config.toml
n_layer = 21
n_kv_head = 1
qk_norm = true
bias = "none"
init_std_qkv = 0.0209
init_std_o = 0.0209
lr_mult_o = 0.775
grad_clip = 2.0
warmup_steps = 258
schedule = "cos"
batch_tokens = [32768, 65536, 98304]
Each number is 500 + 50 x the weight over its row's rms, rounded and kept within 0 to 999. Layers, rows and columns count from 0. Numbers have three digits each. The size before them is the row's rms in percent of the matrix's.

# down: layer 16 MLP down (transposed), 1536x384, rms 0.0478, rows 843-859, columns 0-191
# up: layer 16 MLP up, 1536x384, rms 0.0521, rows 844-859, columns 0-191
down843 114:500487542472586524554482586436493511490563542486402420494540542503433525469533503508467622534525446412390535494608493452509518493622571500559507487554398453508543463547469465465541484544458456467537520524446510486543461464476448477556592509502437533440625472483486362448488438457488569380527500510339504583474537549572496462443474363461395510380427553444532501519489576448420508484554438563569540392502494527413503471460584435405482392490479512423506579397561434357527514506479490562442566496464424545520486432500501460511460509464467450427560514475460469514524503556556510507
up844 099:474473525485549397495477503579433493432509400493472584465494536535523482423445416470542547553470532570509545523424509535457405571496502441535538420482572532488456449448552473482483566493506479444491556375492553465532458572552480500488562422533449463437452566573467410447471514553561412453465494498468491470501503473444499490483474514458545510483527515494467481487483522422446547455467542535447564491490476513472552426539427541518374391466529595525505475480458530568504540440446521482467525534468514404476488503510536531432523534544597537591492514486521543539457507497584469471
down844 104:503415533447626457502521523468572449461469544536538538524449560543490522481536539495447478559501491496547516485434558582506429545475503444547625517546533460395533521350529451484532526441505475540482502484576530468499482485587584486560512449561473514568559500496498438547562531481514503508439476537537510496596523532550493509540480524528543441496451438504550495480538479467471540516550459480448527489461508508571538502517542547484409453504528484487525577472542569597503385611487518477487471536580524381596433446563460498564573519526400510599467441458525549619502571480529528463
up845 117:463496454558487522509560462564471512452509503471596483466431461570471557498503431489518481474463590557565564566445460563503533553575451489557401616571407508557417455552497568511600492549467531477525452506461360530464443506453490436595555493553429446449489460502510516522511609459428503472509531499401513447470403517558505525448506489481542526608457537541530489531476478517536575463445494522616457502495566519524480470450457561488586428466504508484485507479500477495562489423512421534511544471494543501468526480611535514440533411558450533473475560488538450490506526543529504467
down845 123:459491519492466517473579507502424469438575490492541462455552473476461442501535598491420425500536494390573534471463635435570504520433439451527511472593538516434586532445414504614466525491582439540532477374502531485546522564487573425466601472524471550462533455524462514505509498441562481573534527481483519540556425533375544512497439421521442654560484505491466516398512485489506447507525517527534501509520518520515537406499486568420516516496564529494514464482433499536534453584471526626522519538543463494537456392427556529517548440521459461462506532510547472578531602514474469435
up846 099:492519529569457521440549498483451486469453484475517570498572518561564519492458463535546462486306578469455490566464561457466429500462601624461462529493481428465502535467502515492468471478398589604549443348476455592502506489505521603525443423487503477463477495549537582442512458455436576498419544534520530469462570456509475518509487552497528487460463502450546516481510436424439520577429552563444449548475515518432451576545495566532481601561485514431522595534461480518603560569500488484505497503391427568538648401505437525528438517515491520488474530505469546450498515529550556409
down846 098:542579488505552566513495470529442523581545506473495442435465426473528461497484427557454450540508522498557480491475471511523534535486587494550445466587510475502596482553520526468461415484556443480550550605465538457493479523413413519556447539455569526540506491459491487510575493548467452533526503468512430476558512406523519529415518415582520530550482398480525578571440480515440476477564412489477578445564525415448553441459529546564476503449519492499524462520521499527450409494465548539479468484551488410543491588517510464484502518523538456454467546485453486545536495516476485530
up847 105:492539513534406437575529491506491410431480427494543500551426527589508491500429509514552478474480474523515523476558489441520548486491447496490492530523510539536507457586578583496541551458503481540546505535477487479555540565503525588566490540517518450461519507509459442502446500481560450409507555407391534524512599497592550497418540581436509555503526602506464505517500448549509484543483558501512497418504504596547551406490492542518539451458481517595403465503562486572484432488440556520514447459487461567514453517522482459438382441408521585548484537515514527439401470544543583489
down847 104:448428487576426539463622536493505510474406527499473426342600484492462533475458484555421511521533552530465561527423527478506465475525500486602526486502440495482425413454449571543480540475516528501558532468429466482507484495458342453513504440510511552530494484472528460564462476537440501497502497490503499471545535415504430552514504536517438512485457464481431525470493445421514484482516421512478509419510545485415479535397527471518446523413508493457436507526484522493485481473503527458442546540452471554518512533536511588590481614479542557507560503523470449549595514517408392513
up848 100:555489594532507486479475522487557488474537379601473499444378470581583586421472502466502461516395517504407478553482472524438347565463549512452477488552452548508470508491533538522480443486529460469463524418505527472550434512488589503507491504454436466567467559465516537554420518495473463519486476527473528514467464561494540397514538484507535572551555504456563470463519479438590504351509497483483441608405527533528501539523607564395516404512532462416570480426463500451464426435406400538488486424489425509484522482448480539542509537513551527490446446507535500502446422583545506568
down848 099:440420511493541542525479450520478458632513572351407513515550474545519515486462486478520500546558492584511523552508392526415455560486498561525504508422437507448504556495429454413565509493459468476498433485466485453508413474487474517476467412405522479560489568553488465598415587476416502462462480499503480574467458488494570437480605483518578486537485506412503472472526468441485568553436442474416459503621481494535503587510511544508539455600528513416544515475420491458559546582567466360378488509465494547482466422549443466488525519526449514406503467491530471519508532634452526389
up849 098:508435431460451493448522447518449547447528522481475538497511376420528502612439563517543489413457552498480464545401475571491546518438602530504497556461420555528443458530640515488463452479535529487469446470483494498599479521514428434539561565468526411551578409529517488536575561544546478518597451464526601596508559536520553495496476481471525491499430496412535564495491514453428487377491540511620459537531497577465377509485466415550458439551588524472539411447549496545502389601512435513457454461486532414403576506466465567544524438429497552491408510559501533473584455550498571493
down849 105:598480485513521531544488521585446427479577465311508497445535579541454551392423493518518496417544409437499480521645503419478493526528467531537554528589530488536525444569430556517574488587455524505577482578506494456408540449465599556534442452493510510497525524450452509455420587413459481473502524573460349477600526471483482495494495450478449502501538555444377472522426520529497564458434500437448564475532496464468569374514532479475537447474462535458439582437551422504576544441443523579448529415479510486601430414547440395501454430532444456475565547535462519578438555530573544535
up850 101:460632458594566502480396463479599457420483455474577538478502464543519528446474466396489444523462570452419534428528554452422480517473432518444426404450573507478511491506461569507446483462430471466544573512458438446459522541554456568539455488460478486579471520531351370552496478483478502540482551520511468530491425503491458465499472540497465506528499463456482576537479515452522497507488484451471582495433507561539505545441551566503480526557505527510528475626546490455391478514488430393430540454537511481450502454519551408491405524470594565560428602515500486427508403448461517481
down850 099:445665443469489512550392451537510520495435504467520563510566443535542451538447534476440473418575502553533502404476448588525496518439549555410464554467519464571467540520437584521535483424477403497545403489492521488419505421484532544472448427566540581478509477523510463487479525494476451559487536553630541440532485614495401485545444426416549509501531507438448519441456560553461543481498535464567571479439493586552458516510573529470464490509461465560602503521458410506534446563543539513549509590546501405455511561541529465568544491551520524534443464537569502438435478509475398517
up851 115:575513522621587507440605422603477478539579488604580556501517543526501470595473317537494524477468494453512574572537601576503484548527521523533494500569435490487421499580478399462509467467495516429513406531426500533520456457428420525506532525510462474651518359524501484525387496455512507356558493512573484480462512528502504441507532465504535437553527568453529456535464453569444511552463473427500442583457517526402471447395405528535443467555595507443536461522530465469461519557542407570435457523527416492474480564558568603490548500456522524465475469535551477437520522530470549499
down851 104:476589518516523465482539417449538496553508519413499522490557509525577457502464500487523500485506448488483440470462546451496497559518493518435490523451509478593447532465428587510593437483459438453547476612432482482527479580456512460291540527512400539483508521474432506475531464436466527493514481512499441489482438486559410500487508604529495571492532519473492502544516573582500448476517442507395526488513519576581529641490529508513595548447492504481415572569519429524521459441534492424442501439522571483543518473512452591489512539531395523476491417517553525548513441522485547531
up852 100:437544442535487497471502601526561441455490562499447538544481476471542466497432499535419452497481529542521489448605525536582468578454476542496462464486511534516499463468617554439491455540525465474454536500505449489451468540514457471434603377471506491555459533568434538493530490493451397616528465556481539536468448431536453520391489407490522518524484435547510568552531468523463464471554478525451501514420534547456516524541443474493442504528478582604516541422523509427479451396480503460494516471503450532542427489653540625476544474418580492500578544462511537523569464529458602497
down852 098:438417523466491469557487498435573506448491410530505460534453463582514510473496399544432444463439382518514550542482481520491484485419428496455521548539458506469376539596471500510372416460424575519538450443562426622551429485486432508520464458448495425445486505532519449497443473511430496470519505512524568487553448481480511496567597429514468513514523510470509543526511486523536532578511500514543521482491425557502539436517507574414419485472405433520526533552432503533544495599504505584528443461508429440380453523528443465485564500483555509594429520518537498467411459473607496555
up853 090:554478518569528451427462510468507498544420561408431504425475450486512469451520512593480559469442499521456532459519513487466492525459504521591530402406499498464466520476553444484434544499406614511482538506512457471528457499431504501433481455449462489499421497394504487554510485580528493485552541496523566567506523522537492566384474454538505522434389482470444529541389535553528583460481460429478446513411583451464466525504489441551536469472521463394505536492505656471519438437497505530502442436416513476596505557531526587521601502538470427552569456490448501481491446486493468562
down853 090:480504539535421495484464441582544421524447483589460414574589557460537581523609460402479417531507454554556572456452464492482469464420425543438481572539577492470425495575446498539487475487549446527538475427499531558568520427477517499502513513474499517602614511557464486474452498485461543526443460498565514495516403571582500548459498574542648516611599446578487557486496448508448484471527441539513534467583369502489470494561458579530506516503481529495527525531506485579522476467503482409473448614458566473365520458478567459541427476394512462530458498485534517555406470467484545549
up854 104:565491464531428478467443501437466471489592433460490389452542562520504462493488447498570463567425547458495389500528496484403537511472556532554508442515471538436571566486489517524529530512479492525462515512488575556473410483469492491534450475438490508553460439578493466514532479502569494620481541566519471502469495509467618479455498495515467457478508553428468500480471539451422535511515577562420555433408591541448483491481452439638512549488491495445452464532597606542434560540505500473469545552528515498506472457582458482533515492492488529471549430507548421557525534501490569445
down854 101:432569476462543555543511555388488544579577529405577561518528490577440464418507423503509507492479507535511408397552556528550542461511548490612506372563452554483564529371471537585493458565452478450550510473514574426492425477494490503563490407468471484504491493543492496528570522469570489517506512561481527466571531485487590579457490539538419487523572598517512495539534509467484438576485567554465503481471690573374469549468517564516494561483540486566511536422568619481524517548526513465587474475481420448500522503544478505470468435538419522447563513556458501460518499451496438530
up855 103:564491578495573441476457498548461513591469485497569462563442480489531523435464429405615557416513466455500476551569589461529468445489469509453568480555502484465489425559474508490413524465471539480523459499466542572413501580521445507525539516490463546552475491489536470480443526476415525539608402535529477530477530522546581401455584427531475445548489439499447465500477377514517461513483617651457519442489502503595568434438510479489448418526482485481484510471546517551400464524423518477534530486600430477559439542497575514572500580487403557466543550485442469557581528594446550544
down855 109:490466574480592501451379432520524616499584475594514504550507523495552615549486584455524546432460491503427432473505567546513462394597469541445517517479461480469517544512521546484614533566450474437496521520507534489491577503367528565450573468445552486460544438611419535517538490431478549400524437450528492501483468563536491432497515533457579468440563509470615493499501457589455537610496443532491497481477471454468477554472542436525508468503512525485521500592550533498500451577498513562519504606491466555551504457503505519582543529447512574551544432456500471537485539501502470492
up856 104:535556591552541450594502533595459559440554401594423502549417454487513490419461496393547554477460454550449563473454519509468489559537490513461623519570489508437480536480534622495507477498503521510422353419486528502406464426461376571555532505524500484471444466546533481445549428621420512545562437566437437481498520497499529479543511439545504561439493511479497488476477518476453610455493602423546526408505509457542570405458496507506464520514509492559544516560499592499477550518543624442573539595585610463490450514503415520537513549500502535603555502429496511521493527528504462504
down856 100:479472497605533533551532537374460635477523492454533486506542474496634433489478495494470525474476471469510489426474495481464595454513554469499534439576510494458521561551532482512558382470465468489515556441557563449505462487461477463463474474548535399473470451477562485564563485523484422516522566535488649437460596466545418534647491538467478466502578630373521473547515462528530551462503533414555516446495440453450454473444480484492436500555554492639450615494573484557492465518617547471579508527563510520567444477488465532530468598463567468484553543524549566540451537521482417526
up857 105:556545523494400431461443556570513515555477481477439568586467447503458515510489486479491518481511547542401572555550502496524437385537532465478553442468439566481463424507504434487528536447591509506541513529420478534457466449412495503479590389386508463490496504449457456507501547530499545433497527523518574588453508433555580458511536551528451505484504542465467372536485448525501497505565484495527450461465506430475503433474439483436509542467581464510586503590504523527543395496490514555483522373417468441444454447502503514463573475530496454447427569449539547523475485480576531418
down857 106:528429535563578480515465497489489466421583475464489513500537493662487437467575526507539467464533527476527526483494563481498490529486512559497611524513493422490499529475455515575434432519549441515589412530511526536410517526525486522578577467480400584479524556457438446469479548476401537453485510523492521513527542516570471547541494525504539463519512512562469535484563573447495504453334537589579483472471476503384495438547475552506507455519543508520499504450453541530511474490492537526539496552596590528440491423416456501515519531447448457434500489503580507463482447455510508499
up858 101:518533503469494533546500530577505523580465454498493467427443507502507476515465442564527499508495516513455460424441426511381510578412433485509537470502499498582518547453518561412410478496505516509513502514528538480575390556462450472470520418439441496434529510472506464573539412589516499579503519401473552440430539528487414491518563458523492462404513518501493473519526496462452472420587471556497469474443489414471411432389523469465491517462531579584463488535508623423469389425535481589518478408536433514481571475574539512478610487591579491510537468480388541516560529539455521530
down858 106:445448492511577497521449403478558487552527520490470572532605465521547561423477490540640497509470463541462632567538629611566498502559523407548458582469480519469520549512374500522488410571422479486504521556505512534553601493573574540543483526461505552531509529509324426530537507396524526536537489577524520512495460563500526488461531506508534473452509583377570492439486470529545500500586561515526555522567440639510485572518476536512514467597513435476488479470455496485485550576521460532532527517511368484538442453490549538510441535537438550543493514519570481497462578485535502524
up859 117:453482457463537498520492533507592416398555574568474455458464475502531495441503450522497400528469498541438486505465490467434495561402494393474510547483491605517519539581583520570510554540423513532521450468511547589511457510475552558617475484508332449504514448537463546485447435586528461506528494484323557561476508554494464520419549438516588507531441458395517491568513526424409606450539543555571373449458511418515475468596516546457500518461510466495594558519546601422447407545391509507490575464482499504477560552481481524480564497551522535452464446510489437493445495541591573484
down859 115:506480498456570437570543418453535421522500533529533582542498444595510443476583438477538472608585530507523451486453508544556518649481518399542479499462518507479564490396572560488504508448521547581495545497526616448575522443557513479498389497484585554419487585510498557419529502456526481573477561475521435500462546448610593554498497525486623535522494473501491553536501550559489474488521554522469588458537433434574468538608542500482501475511465385515422458498546512518465543521460507368509505541547462479573553627474449458472463505509463535531570483508505535486420445478467544513